{
  "n_layer": 26,
  "d_model": 192,
  "n_head": 3,
  "n_kv_head": 3,
  "head_dim": 64,
  "d_mlp": 384,
  "vocab_size": 8192,
  "activation": "swiglu",
  "norm": "rmsnorm",
  "norm_place": "pre",
  "norm_eps": 1e-05,
  "positions": "rope",
  "rope_base": 10000.0,
  "rope_fraction": 1.0,
  "qk_norm": false,
  "attn_scale": 0.125,
  "bias": "none",
  "tie_embeddings": false,
  "parallel_block": false,
  "init": "normal",
  "init_std_qkv": 0.0351,
  "init_std_o": 0.0,
  "init_std_up": 0.0351,
  "init_std_down": 0.0,
  "optimizer": "soap_variant",
  "lr": 0.00651,
  "beta1": 0.95,
  "beta2": 0.95,
  "weight_decay": 0.087,
  "lr_head": 0.0336,
  "warmup_steps": 200,
  "schedule": "wsd",
  "decay_fraction": 0.853,
  "decay_shape": "linear",
  "final_lr_fraction": 0.05,
  "batch_tokens": 131072,
  "seq_len": 512,
  "doc_mask": true,
  "z_loss": 0.0001,
  "train_tokens": 714500000,
  "steps": 5452,
  "dataset": "wikipedia_en"
}
Each number is 128 + 24 x the weight over its row's rms, rounded and kept within 0 to 255. Layers, rows and columns count from 0. The size above them is the row's rms in percent of the matrix's.

# layer 12 attention key, 192x192, rms 0.177, rows 0-71, columns 0-95
size [ 56  64  59  60  77  78  76  67  85  93  78  70  74  76  73  76  72  74  76  82  72  72  76  82  78  73  75  72  76  78  78  66  55  61  59  75  61  68  75  88  74  76  83  84  74  70  80  78  80  81  67  80  78  75  74  79  81  72  73  70  73  81  80  72  40  42  39  39  37  44  47  45]
[[145 145 123 155 138 132 141 141 113 129 111  99 135  83 144 137 146 186 131 140 153 145 124 135 102 123 113 120 131 110 132 126 134 119 142  67  89 127 135 102 128 121 146 158 144 116 119 190 128 138 128 120 147 165  96 173 138 137 137 140  95 105 117 163  84 147  81 162 122 102 132 150 151 127 124 156 101  69 111 167 130 105 106 143 132 124 138 152 122 131 134  91 116 145 129 159]
 [ 98 104 149 121 111 141 116 113 135 122 141 161 119 180 121 111 103  97 119 124 108 113 104 148 170 122 150 128 143 160 108 144 128 152 157 164 146 155  89 109 113 147  69 139 121 159 148  94 141 139 149 101 116 116 147  79 123 140  92 149 173 142 158 121 139 107 151 101 142 144 135 117 101 106 148 123 131 169 118 117 131 133 160 131 150 139 156 119 107 131 142 105 114 120 140 128]
 [109 125 169  92 116 118 128 170 135 115 161 129 111 152 138 160 131  98 134 130 100 147 150 111 151 157 111 108 104 130 155 180 154 112 112 128 175 132 111  73 111 135 109 113 100 158 157 116 124 153 104  99 134 127 164  97 126 131 139 137 168 151  93 132 148 124 135 110 123 120 112 138  88 107 179  85 154 117 125  86 101 110 147 103 138 130 131  93 153 126 135 148 153 122 119 112]
 [152 135 123 134 164 146 134 112 106 162  89 161 116 173 127 138 129  98 143 134 149  98 168 108 108 125 135 116 142  89 173 125 142 124 151 129 114 139  93  91 136 106 122 118 143 156 163 138 168 121 171 121 124 114 129 102 103 128 120 152 122 107 118 146 120 142 104 122 162 146 109 129 120 133 131 126 119 147 161  97  88 117 115  93 177 125 174 105 139 139 153  81 117 152  98  93]
 [182 126 123 124 140 118 131 119 129 156 137 143 133 174 161 125 104 112 122 126 112 117 156 141 113  85 139 149 127 130 153  78 141 141 116 155 144 135 164 123 119 108 177 147  94 118  55 111 139 124 129 151 147 154 141 153 114 131 112 127  68 142 164 119 118 126 117 123 135 159 123 112 126 145 116 109 157 102 158 126 120 115  98 121  92 113 124 108 162 164  86 142 112 153 136 107]
 [111 127 104 137 125 139 122 112 128 135 120 129 147 174  72 124 145 152 142 140 140 156 119 121 145 184 151 129 132 129 148 104 110 122 155  81 103  68 116 125 110 105 149 123 148 123 146 168 129 126 128 152  96 119 123 106 108 125 120 115 145 154 117 172 105 173 134  96 149  92 109 135 106 160 125 151 128 108 154 125 145  92 105 117 160 162 111 139 115 132 162 107  87  99 109  99]
 [127 152 155 129 111 106 140 133 152  94 121 115 130 158 128 142 122  96 162 189 148 141 154  89 150  81 116 118 123 151 145 142 124  89 159 143  94 135 141 132 111 106 121 120 136 140 129 189 118 104 116  99 145 134  78 145  69 156 153 109 108  99  85 122 118 136 112 111 107  97 134 126 145 120  96  85 141 159 134 118 112 117 141 152 190 119 188 118 123  86 138  99 153 189 157 127]
 [ 88  96 158 147 122 163 179 107 114 109  82 114 124 135 130 127  78 134 134 125  84 107 147 163 150 123  94 143 121 114  93 178 134 125 125 131 125 133 147 115 113 105 184 122  83 137 115 151 123 105 146 112 155 141 126 135 144 126 123 101 119 135 189 178 152 128 142 155 147 113 141  88 122 143 109 129 119 139 134 128 144 187 177 149 121 129  91 117 138 121 140  93 131  79  99 157]
 [135 129 133 129 118 100 134 102  93 105 114 109  83 101 100 126 155 134 135 114 144 134 134 103 119 142  99 107 142 118  94 148 138 163 137 126 145 122  98 112 145 127 131 116 132 202 151 120 142 141 115 102 102 123 115 120 138 120 128 133 121 110 136 102 123 143 133 171 151 124 133 142 121  87 123 138 147  80  89  96 151 178 134 113 147 111  98  98  81 148 113  81 162 149 117 139]
 [149 118  70 143 126 116 120 138  86 136 173 113 131 121 115 115 150 123 136 180 121 178 146 130 160 125 128 139 138 124  99 171 138  96  80 132 120 137 130 113 129 111 147 157 175 131 127 151 133 146 128 115  67 153 144 135 139 122 163 139 145  99 112 134 140 126 119 127 120 122 110 118 146  51 178 186 134 179 134 127 141 131 106  88 123 147 110 141 100 121 140 153 161 138 160 130]
 [110 165 126  99 139 118 149 124 118  90 108 147 146 133 108  82 169 116 130 109 162 139  82  94 145 135 123 149 116  64 124 136 146 149 154 166 134  97 122 139 139 140  99 107  99 143 128  60 142 124 149 131 136 126 157 134 144 137 131 130 109 114 140 115 127 160 141  83 122 108 157 122 117 153 150 177 126 112 125  99  71 134 149 138 116 114 100 121 135 141 103 125 108 139 133 142]
 [111  88 131 141 100 106 146 137 110 133 143 143 156 119 122  69 120 118 120 121 111 130 149 197 113 126 170 137 127 114 162 133 141 160 142 144  90 141 147 128 138  89 185 121 174  83  67 131 105 138 114 138 115 163 163 125  98 124 124 107 180 112 109 189 157 135 140 113 147 166 135 170 129 155 106 101 140 107 127 101  61 129 133 118 116 165 113 147 118 159 139 125 125 114  89 123]
 [112 143 165 110 123  96 120  84 136 122 139 123 148 122 171 114 110 140 158 151 138 134 139 140  76 133 127 142 103 147 129 144  77 110 138 144 173 101 112 123 138 139 100 135 113 128 126 119 125 105 157 109 135 104 132  94 197 125 148 148  99 153 155 128 123  90 150 137 109 144 146 117  65 160 110  97 156 149 100 121 111 119 194 113  86 147 149  86 102 163 124 154 121 147 155 146]
 [138 146 158 142 114 120 118 143 101 182 138 160 142 123 136 127 188  82 148 106 115 102 139 129 141  99 140 153 125 110 161  98 139 136 142 109 166 127 131 166 116 169 105 121 142 136 143 132 125 136 145  93 130 138 155 120 118 124 120  90 136 107 137 135  82 164 125 131 130 136 148 115  90  92 114 147  81 133 156 118 126 133 103 107 146 152 167  66 106 110 145  76 122 129 110 135]
 [118 103 135 118  94 126 122 150 118 112 194  58 152 149 135 132  86 127 117 162 149  98 134 144 164  85 112 111 146 119 113 175 126 128 119 103 157 138  83 130 119 137  85 161 144  82  84 109 146 132 136  99 157 146 165 119 153  98  97 128 135 110 147 133 155  95 110 131 137 130 125 122 150 127 105 128 124 175  88 144 139 168 124 145  89 160 109 103 110 127 152 150 113 130 122 140]
 [104 167 120 170  77 139 125 168 127 101 107 109 156 132 101  97 121 115 156 130 120 107 123 151  96 141 149 146 108 131 123 171 170 101  86 144 134 135 164 120 151 118  39 149  86 121 146 163 143 126 135 142 120 123 131 139 120 108 116 118  91 107 103  99 125 169 151 110 126 120 147  99  98 109 116 103 105 131 119 142 131 124 147 128 170 130  70 138 131 107 120 165 128 176 110 112]
 [163 133 141 146 108 122 147 139 182 114 158 115 146  94 133 117 177  83 124 161 108 139 155 115 148 148  85 131 109 142 106 111 149 136 110 143 127 105 137 136 152 154 143 130 122 113 180 141 128 120 152 127 118 155 112 125 109 147 136 125 159 141 108 133 104 104 142 156 115 133 148 106 181 140 113 158 148 108 115 163 155 122  98  74  79 165 158 153 127 128 139 120 109 163 131 128]
 [182 122 143 100 137 138 128 155  99 158 122  97 139 134 119 143 121 118 151 112  67 127 151 114 148 131 106 105 166 127 142 130 135  84 149 144 119 142 148 146 134 127  92 116 123 115 150 111 154  99 115 142 141 120 112 132 135 151 118  97 158 126 123 172 126 117 125 130 111 124 163 143  85 157 139  99 136 127  88 150 137 148 113 158 128 139 164 140  39 121 149 115 124 130 126 132]
 [108 101 130 136 173 144 163 153 134 150 138 134 105 158 124 132 133 137  97 123 132 166 140 139 153 142 135 160 164 112 112 159 154 117 143 107 110 102  87 106 134 124 105 110 120 184 149 184 109 113  78 119 102 127 150 129 152 110  96 120 173 129 103 153 118 130 103 143 138 161 119 154  80 106 116 143 127 136 109 113  93 133 115 147 144 118 106  88  98 103 112 118 101 152 147 148]
 [132 144 123 140  99 184 116 143 170 161 139 117  95  82 154 110  93 139 153 151 112 114  87 142 130 107  91 135 133 173 133 126 106 123 152 158 129 153 162 156  96 133 115 123 114 162  99  96 155 152 121 130 147 151 154 159  75 161 107 119 178 131 108 143 137 136 110 157 124 105 135  86 103 120 133 124 138 155 152 127 116 118 133 148 139 155 137 134 127 120 117 118 116 131 171 183]
 [ 95 119 135 154 162 144 123 124 144 119 111 185 143 129  92 122 120 140 173 164 138 132 127 117 183 122 108  84 121 110 159 137 130 135 107 140 140 102 171 143 116  96 151  94 131 122 110 136 159 144 168 106 111  97  71 143 109 131 111 127 146 173 101 190 119 144 140 138 122  87 133  94 106 135 134 138 115 155 101 151 135  78 141 134 121 147 108 115 149 122 109 116 122 151 119 151]
 [129 160 175 143 150 147 118 126 152 106 111 122 118 119 139 110 123 125 141 107 132 112  94 115 137 127 106 106 131 164 164 171 106  97 128 129 126 106 174 152 103 141 161 111 159  87 140 147 128 122 124  67  99 140  68 117 163 152 173 160 131  76 147 119 174 119 129 119 122 162 179 121 152 138 103 121 136 174 136 117 144 121 128 121 162 148 197 123 102 130 107 136 114 107 159 154]
 [ 98 123 126 156 138  80  84 113 101 128  98 136 132 124 108 146 123 107 129 140 107 131 177 121 134 125 138 116 149 141 145 135 117 119 123 150 115 143 127  92 155 117 131  88 124 134 111  55 118 106 127 150 108 158 175  64 111 156 129 113 118  87 147 116 122 126  93 138 117 150 103 158  80 141 103  75 130 194  96 115 146 107 119 133 133 109 111 156 142 126 150 110 136 107 125 132]
 [123 114 117 155 111 160 111 148 109 121 130  92 126 122 133 101 102 119 108  90 141 137 139 163 139 146 130 111 152 132 165 117 108 156 144  97 149 182 140 122  71 118 174 166 112 136 124  77 161  97 127 115  94 172 154 148 190 122 128 140  99 149  78 139 132 111 115 126 142 146 159 146 154 117 106 163 103  74  98 108 110 116 113 131 120 148 171 112 125 139 132 154 136 114 123 148]
 [120 111 173 138 126  89  72 145 149 133 127 132 144  74 114 102  79 135 138 105  95 122 120 129 160 126 143 143 141 155 124 100 143  62 157 142 120 142 129  99 177 127 143 146  86 109 163 139 118 133 153 137 138 132 156 146 155 136 136 138 172 158  96 138  84 122 143 108 134 212 120 123 135 137 132 118  94 116  85 123  87 118 152 133 127 135 145 121 129 117 129 137 175 113 103 135]
 [138 124  74  88 105 155 111 123 112 154 136 125 109 135 132 132 148 155 154  85 152 121 138 139 176 118 112 121 164 137 111 181 114  94  99 110 187 104 135 119 140  82 134 180 130 133 198  89 156 131 137 143 124 124 154  95  99 125 109 120 152  98 158 131 149 107 133 129 125 139 117 106 151 114 155 111 122 142 124 153 154 154 107 137 105 112 124  69 163 121 154 121 147 137 129 153]
 [115 106 130 166 119 133 174 120 128  95 105  78 117 162 126 112 109 140 131  94 108 180 118 106 135  55 135 166  96 200 118 139 134 144  92 138 140 118 121 112 127 141  96 150  89  81 108 105  96 127 134 126 137 129 129 123  83 151 130 105 118 126 149 165 133 119 139 161 135 137 133 133 131  94 131 109 125 146 146 143 135 123 122 154 117 184 133 108  75 149  84 162 137 165 142 134]
 [120 137 163 133 137 135 110 115 170 132 134 127 129  70 125 156 123 139 139 107 106 161 124 121 161 136  96 132 124 107 131 108 188 152 119  82 198 124 116 137 147 131  94 127 123 142 142 101 122 140 171 109 109  82 148 170 142 135 113 131 124 125 126 119 155 134 116 144 149 112 158 133 174 113 133 160 148  64 167 131 170 146 121 136 130 128 136 123  99  77 117 169 151 136  99 112]
 [168 159 161  89 126 104 152 102 108 122 109 108 129  98 181 125 133 159 106 173 101 130  98 147 176 142 146 154 113 166 139  85 218 148 144 123 143 120  85  78 114 173 147 152  70 128 115 101 125 124 138 120 147 115  92  80 149 118 124 129 103 154 104 155 125 145 132 166 178 128 108 154 118 141 124 114 174 128 132 132 108 163 134 147 133 134 132 118 139 166 148 127 148 127 103  88]
 [179 148 139 133 132  99 142 130 155 141 133 123 128 134 155 119 126 100 142 125 117 136 122  88 106 106 135  57 144  64 117 116 109 149 164 130 104 116 102 119 159 153 118 122  84 117  81  68 111 132 129  85 129 118 131 154 128 130 136 186 126  83 102 112 162 101 136 141 147 101 128 143 131 157  99  93 165 136 146 119 124 138  90  98 100 101 154 104 187 139 106 162 111 139 121  96]
 [140 133 154 100 117 127 139  85 141 125 126 180 113 134 115 143 122  80 134  91  95 128 148 120 128 138 128 148 139 133 133 141 174 109 107 131  74 132 111 126 122  99  86 132 106 143 121 132 157 177 132 120 101  93 150  85 130 138 108 115 169 147  89 144  78 112 130 149 115 111 137 118 146 119 117 109 132 122 147 129 136 115 155 146 136 129 134 133 156 135 131 164 101 127 144 120]
 [ 87 150 135 113 114 121 163 100 139  95 142 139 120  96 127 117 153 115 167 118 133 130 144 138 133 134 115 151 170  70 108 150 101 117 140 146 156 100 104 107 122 135 154 100 135 129  85 158 123  62 136 143  97 112 166 138 128  79 108 158 141 115 130 119 133 109 141 132 128 162  91 133 135 159  87 199 152 193 135 104 131 104 125 136 129 118 110 137 107 108 161  87  92 149 143 118]
 [102 146 112 134 110 119 136 154 121 119 165 140 130  53 164 112 130 110 124 201 132 155 117 113 119 122 141 137 142 122 101 110 151 128 131 121  93 124 122 110 133 139 167 131 144 121 124 158 151 147 107 115 135 193  58 129 107 147 123 115 168 134 116 107 105 140 120 152 145 105 137 120  95 122 145 174 126 140 122 167 142 164 161 107  83 101 120 156 127 138 139 139 145 166 146 122]
 [111 125 130 137 142 117 114  89 141 153  50 107 141 138 110 137 138 161 137 108 136  78 112 136  91 135 127 105 109 111 134  95  93 160 118 111  95 109 122 155 133  99 127 124 115 109 162 163 150 120 147 160  80  95 137 146 124 121  90 128 115 108 139 109 135 120 129  94 129 152 130 123 195 143  79 140 110 105 132 138 129 141  95 121 196 157 165  86 128 133 132 124 144  88 149 157]
 [173  71 117 127 158 134  98 144 118 108 107 104 116 123 117 125 165  94 153  97 120  98 113 171 179 153 139 170 134 135 137 133 160 110 144 118 124 111 137 105  73 124 105 112 148 150 142 139 123 157 135 107 163 158 128 147 141 107 157 132 116 113 171 155 110 126 105 126 153 119 163  93 110 134 167 161 175 144 115 113 148  82 118 140 136 159 133 131 133 142 108  90 107 107 133 140]
 [127 110 130 144 119 124  94 146 104 104  88 136 129 101 160 114 131 110 146 109 103 139 123  99 155 104 132 148 100 118 147 114 162 121  97  82 107 101 134 135 100  96 135 136 170 132 119 175 151 155 144 102 192 138  96 139 100 119 123 154 113 114 105 208 143 116 114 105 134 141 127 127 163 134  86  90 101 117 144 136 122 141 102 119 128 169 127 117 150 135 162 134 114 146 164 124]
 [118 132  92 101 101 103  94 127 147 126 137 174 104 145 111 134 135 131 161 107 116 130 113 116 152 104 117 123 111 129 141 101 139 186 118 130 156 120 126 143 121 114  87 127 110 117  97 111 121 119 103  96 105 124 137  95 115 127 121 159 145 158 115 168 118  91 157 134 107 161 134 153 146 126 141  94 129 113  94 127 162 204 128  91  79 118 154 139  84 160 123 171 144 135 156 137]
 [130 143 105 131 118 160 132  88 115 163 146 117 135 148 110  91 146 143 111 133 131 148 115 135  89 137 147 117 157 118  81  90 141 122 162 166 162  90 125 118 143 131  97 131  93 120  88 104  84  87 115 124 106 133  84 119 110 122 112 131 148 157 151 160 133 150 159 117 122  94 125 126 166 116 137 146 125 118  93  89 155 131 158 121 148 141 125 131 116 119 173 119 145 102  98 206]
 [ 84  86 120 131 119 121 121 128 156  89 146 144  74 100 162 126  95 101 137 121 157 146 132  87 164 117 106 110 108 152 127 163 141 126 109 189 127 151 157 147 112 110 121 153 126 137  93 139 129 129 121  84 141 129 140 120 115 136 133 139 156  93 123 138 133 133 128  87 118 108 120 132  97 122 130  96 148 121  94 131 155 131 148 148  66 164  99 126 120 131 151 176 140 131  90 136]
 [134 123 115 102 116 151 152 157 121  79 123 133 131 158  96 141  77 106 104 119 168 155 120 117  90 132 106 129 142 201 133 165 131 131 135 128 136 132 153 125 107 165  42  97 116  84 135 104 131  93  88 104 100 132 150 101 136 132 123 127 106  91 124  99  82  86 113 103 110 144 124 125 114  76 157 126 127 136 104 176 105  91 117 142 174 131 128  87 126 134 116 141 126 145  97 106]
 [155 148 141 117 130 132 120 123 118 158 130 153 175 159 130 132 142 145 158 163 171 138 118 110 135 165 126 106 133 102 115  98 109 135 128  97 116 124 112 140 112 182 120 118  99 119 105 113 128 153 123 138 165  87 160 116 123 116  89 149 144 151  86 142  95 112 155 139 124 144 120 166  92 141 118 105 114 115 114  88 153 125  85  86 122 158 155 109 146 139 122 150 102 107 117 114]
 [184 132 100 159 146 136 174 149  90 152 123 128 117 102 100 153 113 117 115 113 132 126 114 116 131 138 158 108 161 169 116 118 102 134 146 100 103 122 134 102 149 125  99 119 130 128 149 148 130  99 104 152  97 140  93 154 169 167 145 109 103 149 172 111 136 145 119 139 155 143 125 132 127  99 145 174 101 112 130 116 155  83  83 112 166  68 122 157 139  92 137 154 107 107 115  84]
 [133 148 164  82 136 123 162 113 131 136 136 141 131 111 150  91 117 125  88 175 161 144 137 116 115 127 155 123 127 144 131 117 130 117 111 155 157 157 131 120 113 142 115 110  93 161 143 104 106 170 105 183 134 120 156  94 123 125 132 115 105 138 108 139 112  86 130 117 112 127 117 119 145 147  94 158  90  93 113 137 150 116 132  93  98 141 122  99 137 138 117 203 159 155  81 123]
 [144 137 126 151 127  87 100 141 125 100 169 121  99 109 150 105 102 103  89  96 123 110 101 128  97 134 115 131 140 135 115 119 137 140 129 151 170 139 126 168 121 127 151  98  96 157 121 121 124 158 101 119 102 102 178 124 130 136 124 107 121 109 182 144 123 157 127 112  95 163 115  98 117 170 148 112 113 152 126  99 108 163 125 151 121 140 152  91 143 159  98 157 133 116 128 126]
 [123 169 141 122 144 124 154 137 103 153  94 144 137 131 131 141 141 136 148 139 166 128  95 120 124 119 128  80 128 123 142 147  98  84 138 134 103 188 123 151 139 131 133 126 132 190 130 130 169 149 113 102 139 126  90 122 116 133  66  89  77 148 112 123 125 129 154 150 124 105 124 144  91 136 111 161 118 128 182 100 150 100 127 119  94 166 120 115 106 108 151 130 118 121 119  87]
 [113 116 118 146 113  97 105 136 127 135 132 125 181 123 124 125 133 101 118 122 172 138 126  80  93 105 145  97 182 150 146 125 153 116  96 130 109 153 145  88 127 126 122  96 118 127  88 110  77 121  89 103 151 162 146  85 163 163 102 154  73 114 173 105  99 133 122 121 131 143 109 143 153 161 114 103 144 140 116 156 150 137 103 113 152 130 129 115 122 101 121 126 109 147 165 132]
 [142 119 109 131 102 162 129 139 116 135 147 111 130 146  88 122 130 144  70 132 138 159 151  95  95 128 151 142 129 126 131 116 116 134 112 118 122  87 121 105 116  93 136 115 151 150 129 115 116 117 114 156 167 119 108  73 133 161 124 129 118 136 102  77 124 128 117 108 131 137  96 165 115 158 142 127 118  91 118 123 107 119 142 112 108 153 110 102 114  87 126 153 144 147 134  86]
 [113 132  96 124 130 116 105 101 113 138 118 112 145 153 154  85 108 137  97 103 141 131 156  88  88 152 130 144 111 125 144 146 128 155 178 107 120 141 138  93 120 112  99 151 103 124 143 125 188 151 119 100 159 126  72 141 150 115 153 131  83 111  58 125 123 129  70 110 104 127  73 134 146 117 152 113 127 140 127 125 132 138 139  90 124 135 182 146 141 134 133 150  93 139 181 135]
 [138  93 124  89  93 125 160 126 148  92 142 135 138 122 151  97 138 122 153  95 133 129 100 147 164 164 109 145 101 100 106 130 148 123  97 115 139 126 116 133 135 100  95 159 136 119  98 146 143 119 111 115 136 111 126 122 147 138 137 108 150 144 128  85 106 145 111  83 131  74 151 134 127 110 151 113 113 164 101 162 105 132 147 190 116 140 122 165 128 144 118 149 137 133 139 158]
 [117 121  67 117 107 135 120 162 161 159 155 165 118 130 172 152 112 130 110 134  73 129 128 128 105 139 116 124  48 124 122 134 132 144  71 113 148 132 118 140 132 147 114 109  90 104 142 120 112 138 130 143 150 120  98 129 115  96 140 118 120 159 170 131 140 102 125  91 112 155 112 123 103 148 126 120 128 108 135 137 127 138 167 132 114 148 131  83 138 109 111 144 135 136 107 151]
 [134 122 173 170 119  95 110 116 171 149 174 144 107 114 127 133 112 153  95 128 136 121 151 147 114 114  97 128  95 111 141 103 143 162  84 103 160 126 152 118 139 137  94 143 139  88  93 119 161 124  76 144 146 122 152  68 159 134 122 126 109 147  82  87 105  95 130 144 113 146 117 123 146 124 112 122 134 148 162  86 116 134 124 145 126 167 136 119 131 134 122 133 136 143 129 110]
 [ 92 110 119 126 140 105 108  85  87 140 143 140 148  92 118 137 124 133 159 110 178 128  95 162 139 113 169 110 153 110  80 173 114 114 113  80 124 142 128 158  77 118 160 115 141 135 180 114 124  64 151 123 142 113 143 139  63 103  98 144 149 127 163 119 137 127 116 186 120 130 134 139 132 160 156 119 119 165 161 125 149 131 123  87 110 109 129 178  92 137 146 111 121 178 134 141]
 [158 140 140 153 122 136 135 120 123 130  75 118 119 128 107 116 113 202 143 159 162 129 110 152 145 161 149 125 160 145  96 129 106 141 173 111 120 141 162 132 140 117 148 121  75 133 132 183 123 148 117 132 107 133 115 184 152 112 169 127 151 106 153 142 131 120 165 150 163 131  93  88 145 161  93 130 103 121 137 128 110 144 127 141 142 111 119 124 167 139 139  83  86  95 104 156]
 [133 139 145 101 164 127 120 102  85 150 111 129 134  94 143 109 147 146 170 148  71 180  96 157  90 115 120 110  91 134 158 145 137 103 128  75  99  82  85 164 112 139 112 105 150 129 103 163 123 146 181 103 100 103 162 115 119 108 187 146 153 126  89 112 108 107 120 133 175 104  74 180 111 154 137  84 141 132  97 119 115 142 102 130 104 142 110 155 169 121 155 126 129 145  97 158]
 [127 140 114 125 112 161 179 126 114 153  78 115 117 103 112 162 152 180 172 115 155 144 115 128 116 139 151 125 155  63 151 133  97 170 155 106 127 131 144 119 128  90 106 129 140 110 141 133 141  86 137 108 169  90 124  99 151 128 128 101 153 167 117 124 112 131 148 116 130 168 142 129 166 148 115 151 119 164  91 129 116 141 133 122 179 101 178 153  54 134 142 118 149 126 155 143]
 [151 141 106  95 133 135 113 121  79 156 125 163 130 147  80 109 141 108 120 143 166 146 114 149 123 165 102 112 146 157 149 161 150 119 125 131 111 120 138 125 118 138  93 112 110 126 125 146 127 137 183 135 114 148 125 118 175 141 153 112 100 145 135 113 111  99 112 121 144 129 128 164 162 106 111 141 101  70 137 173 128 100 149 125 142 118 162 122 168 126 100 171  78 129 109 149]
 [140 107 147 167 142 134 116 161 152 128 147 148 108 133 104 125  86 105 123 108 115 119 138 120 115 141 116 132  66 134 113 119 120 163 128 145 100 113 135 130 158 153 122 139  78 120 138 114 107 111 146 105 157 120 158 112 161 120 103 130 105 142 114 122 163 122 152 115 100 149 149  93 119 152  95 110 142 131 144 160 193 138 172 130 106 189 106 109 149 123 147 129 125 163  98 116]
 [146 122 118 166 117 136 122 185 114 115 137 140 109  95 115 102 121 142 126 138  90 134  94 117 113  94 115 181 143 106 111 119 142 126 129 108  82 171  80 137 156 116 141  87 111 131 102 120 138 119 115 164 140 104 132 163 135 127 112 132 119 120 158 131 134 139 134 107 136 132 149 120 144 173  97 159 172 106  84 138 131 137 111 125 171 151 148  81 141 131 119  89 127 147 138 121]
 [121 145 116 161  82 115 136 128 104 133 166 112 121 162 137 136 115 132 115 119 169 142  99 125 139 160 112 108 116 176 134 133  87 138 104 100  81 141 128 144 127 122  50 154 164 105 165 147 131 119 127  98 137 133 142 143  89 128 115 119 121 126 151 126 114 124 113  94 106 117 104 129 127 100 124  91 124 110 105 126  84 116  91 124 158  92 188 119  93 143 140 135 139 168  94 119]
 [137 113 143 143 122 134 158  92  94 130 160 124 115 108 125 108 117 209 131 121 107 140 142 132 132 137  91 108 147 143 112 135 135 141 134  95  81 137 108 140 105 133 162 150 159 163 120 135 104 137 135  94 111  90 145 143 119 127 160  61 153  84 146 152 130 183 116 163 136 127 140 160 127 177 115 134 116 139 140 122 123 128 121 114 127  84 135 148  93 144 123  86 121 133 116  99]
 [109 122 167 138 145 127 145 120 117 146 170 111 106 102 138 128 170 155 132 100 112 181 124 100  87 108 135  91 103 153 132 160 122 124 158 147 114 130 171 104 132  70  94 123 101 160 142  97  91 135 129  92 133 134 148 144 145 120 100 137 165 104 110 113  95  87  84 125 121 154 110  96 104 106 144  94 117 144 101 153 101 153 139 147 123 112 132 109 150 109 133 120 127  74 155 113]
 [117 118 114 125 114 156 124 146 151 147 113 168 111 108 141 175 151 100  98 145  92 131 153 107 141 127  85 140 102 159 114 119 143 137 114  91 116 168 153 138 126  94 125 124 158 131  93 105  96  79 161 144 160 147 142 114 119 127 121 130 172 130 126 166 113 143 148 123 123 141 132 134 116 121 129  89 128 184 159  87 181 130 143 127 145 182 152 119 122 175 141 131 158 106 155 153]
 [125 105 165 124 126  91 152 131 111 115 119  75 135 126 109 108 102  75 109 144 142 134 160 108 124  95 134 128 129 121 103 138 117 144 119 150 129 113 137 129 102 103  95 140 148 151 130  79 121 151  91 107 181 135 143 129  94 148 165 130  84 100 153 119 145 151 185 146 128 147 173 134 152 129 111 158 100 110  87  89 163 121 116 155 156 146 127 131 123 120  86 114 137 139 191 137]
 [117 118 127 107  98 137 150 118 136 146 137  97 124 121 115 105 170 147 130 151 118  99 143 115 127 176 116 171 113 172  92 166 108  81 126  93 162 102 134 125 160 172 113 166 154 126 109 101 131 128 193 116 140 100 154 147 157 126 172 154 168 129 139 138 163  78 118  91 112 112 132 137 118 166 102 173 120  74 104  83 121 159 141 124 137 115 152  80 145 130 133 123 111 133 134 128]
 [140 102 119 105 113 133  95 154  79  98 120 141 136 153 186 146 118 113 138 144 173 166  91 118 138 136 108 144  94 105 116 112  98 149 104  88 120 146 105 152 150 146 139  56 116 156 160 107 124 123 118 134 122  85 170 152 174 118 113 157 140 151 148 120 133 129 104 113 114 119 142 106 134  94 166 124 153 113  98 171  78  77 115 131  77 122 165 122 126 141 133 130 164 124 138 111]
 [127 127 132 140 125 151  91 130 137 107 121 182 112 187 137 115 170 158 177 142 171 101 129 149 125 123 142 122 145  86 101 107 157 126 104 117 133 114 160 137  97 144 119 169 146 129 101 102 128 109 126 128 147 125 178 104  94  95 121 109 160 152 127 122 172 146 149  92 124 107 142 181  98 138 136 124 102 156  99 120 176 120 151 118 130 126 174 201 139 119 132  90 144 132 122 139]
 [ 92 153  97 199 148 105 118 119 128 119 144 181 143 128 138 104 124 135 156 146 123 164 119 149 152 125 151 118 137 141 117 123 147 121 143 100 105 111 138 167  56 133 179 108 125 188 112 123 128  94  92 135 124 130 120 139 113 124  79 107  90 116 146  84 111 122 127 140 111  86 111 121 126  88 118 165 130 115 146 135 156 106 162  97 109 138 124 129 144 101 159 132 150 131  88 106]
 [165 133  95 152 131 125 138 106 123 108  96 136 142 109 130  91  84  80 131 167  99 145 123 118 105 126 112 162  90 117 115 129 114 153 125 119 120 150 109 104 111 146 116  92 128 122  99 135 105  98 141  83  84  96 116 125 177 145 103 124 170 156 101 164 149 149 138 126 127 119 117 110  80  90 126 123 123 123 128  86  95  97 123 128 100 150 122 142 140 142 107 157  77 126 109 121]
 [103  80 120 155 142 148 134 131 106 144 151 147 116 145 101 138 189 152 158 124  99  75 140 143 107 123 154 140 166 116 114 116 134 113 126 138 171 146 159 111 126 135 148 124 139 129 119 141 117 114 159 111 119 132  94 129 144 113 114 119 150 125 120 177 112 115 123  67 122 110 137 114 164 126 115 167 116 118 109  85 158 137 114 110 117 120 167  89 147 169 173 107 157 139 147  78]
 [111 167 129 109 125 143 123 166 127 105 138 112 137 141 133 114 131 130 161 144 131 151 101 155 107 142 116 130 111 126 146 120 138 162 129 123 101 157 114 124 127 196 107 152 158 105  75 138 118  97 145 116 131 143 118 142 121 109 142 127 161  95  77  99 126 169 129 132 101 124 169 155 146 128 104 139 118 114  97 128 120  87 134 103 110 139 137 137 119 120 144  93 111 136 147 178]
 [174 122 159  99 134 125 108 123  96 171 114 103 125 112 130 210 145 133 105 118 155 127 183 160 144 103 173 119 152 153 125 117 147 109 148  95 124  95 157 107  86 116 126 101 185 153 115 131 152 155 108 129  96 145 122 122 118 146 122 109 100 130  97 128 158 144 115 132 138 149 130 150 118 172 137 127 144 128 168 150 104 104  80 137 108 135  93 161 109 144 141 147 127 139 100 113]
 [139 139 143 147 123 132 134  92 132 143 112 138 109 123 178 166 115 146 106 115 129 137 184 141 140 138 117 120 110 125  75 177 108 124 115 118 116  89 170 108 114 113 133 124 160  98 137 121 147 111 136 134 139 147  89 127 115 132 159 149 157 145 153 136 136  90 158 125  93 140 114 104 151 134 112 100 115 166 124 130  95  97 124 112 129 133 106 152 129 117 112 154 133 119 127 111]]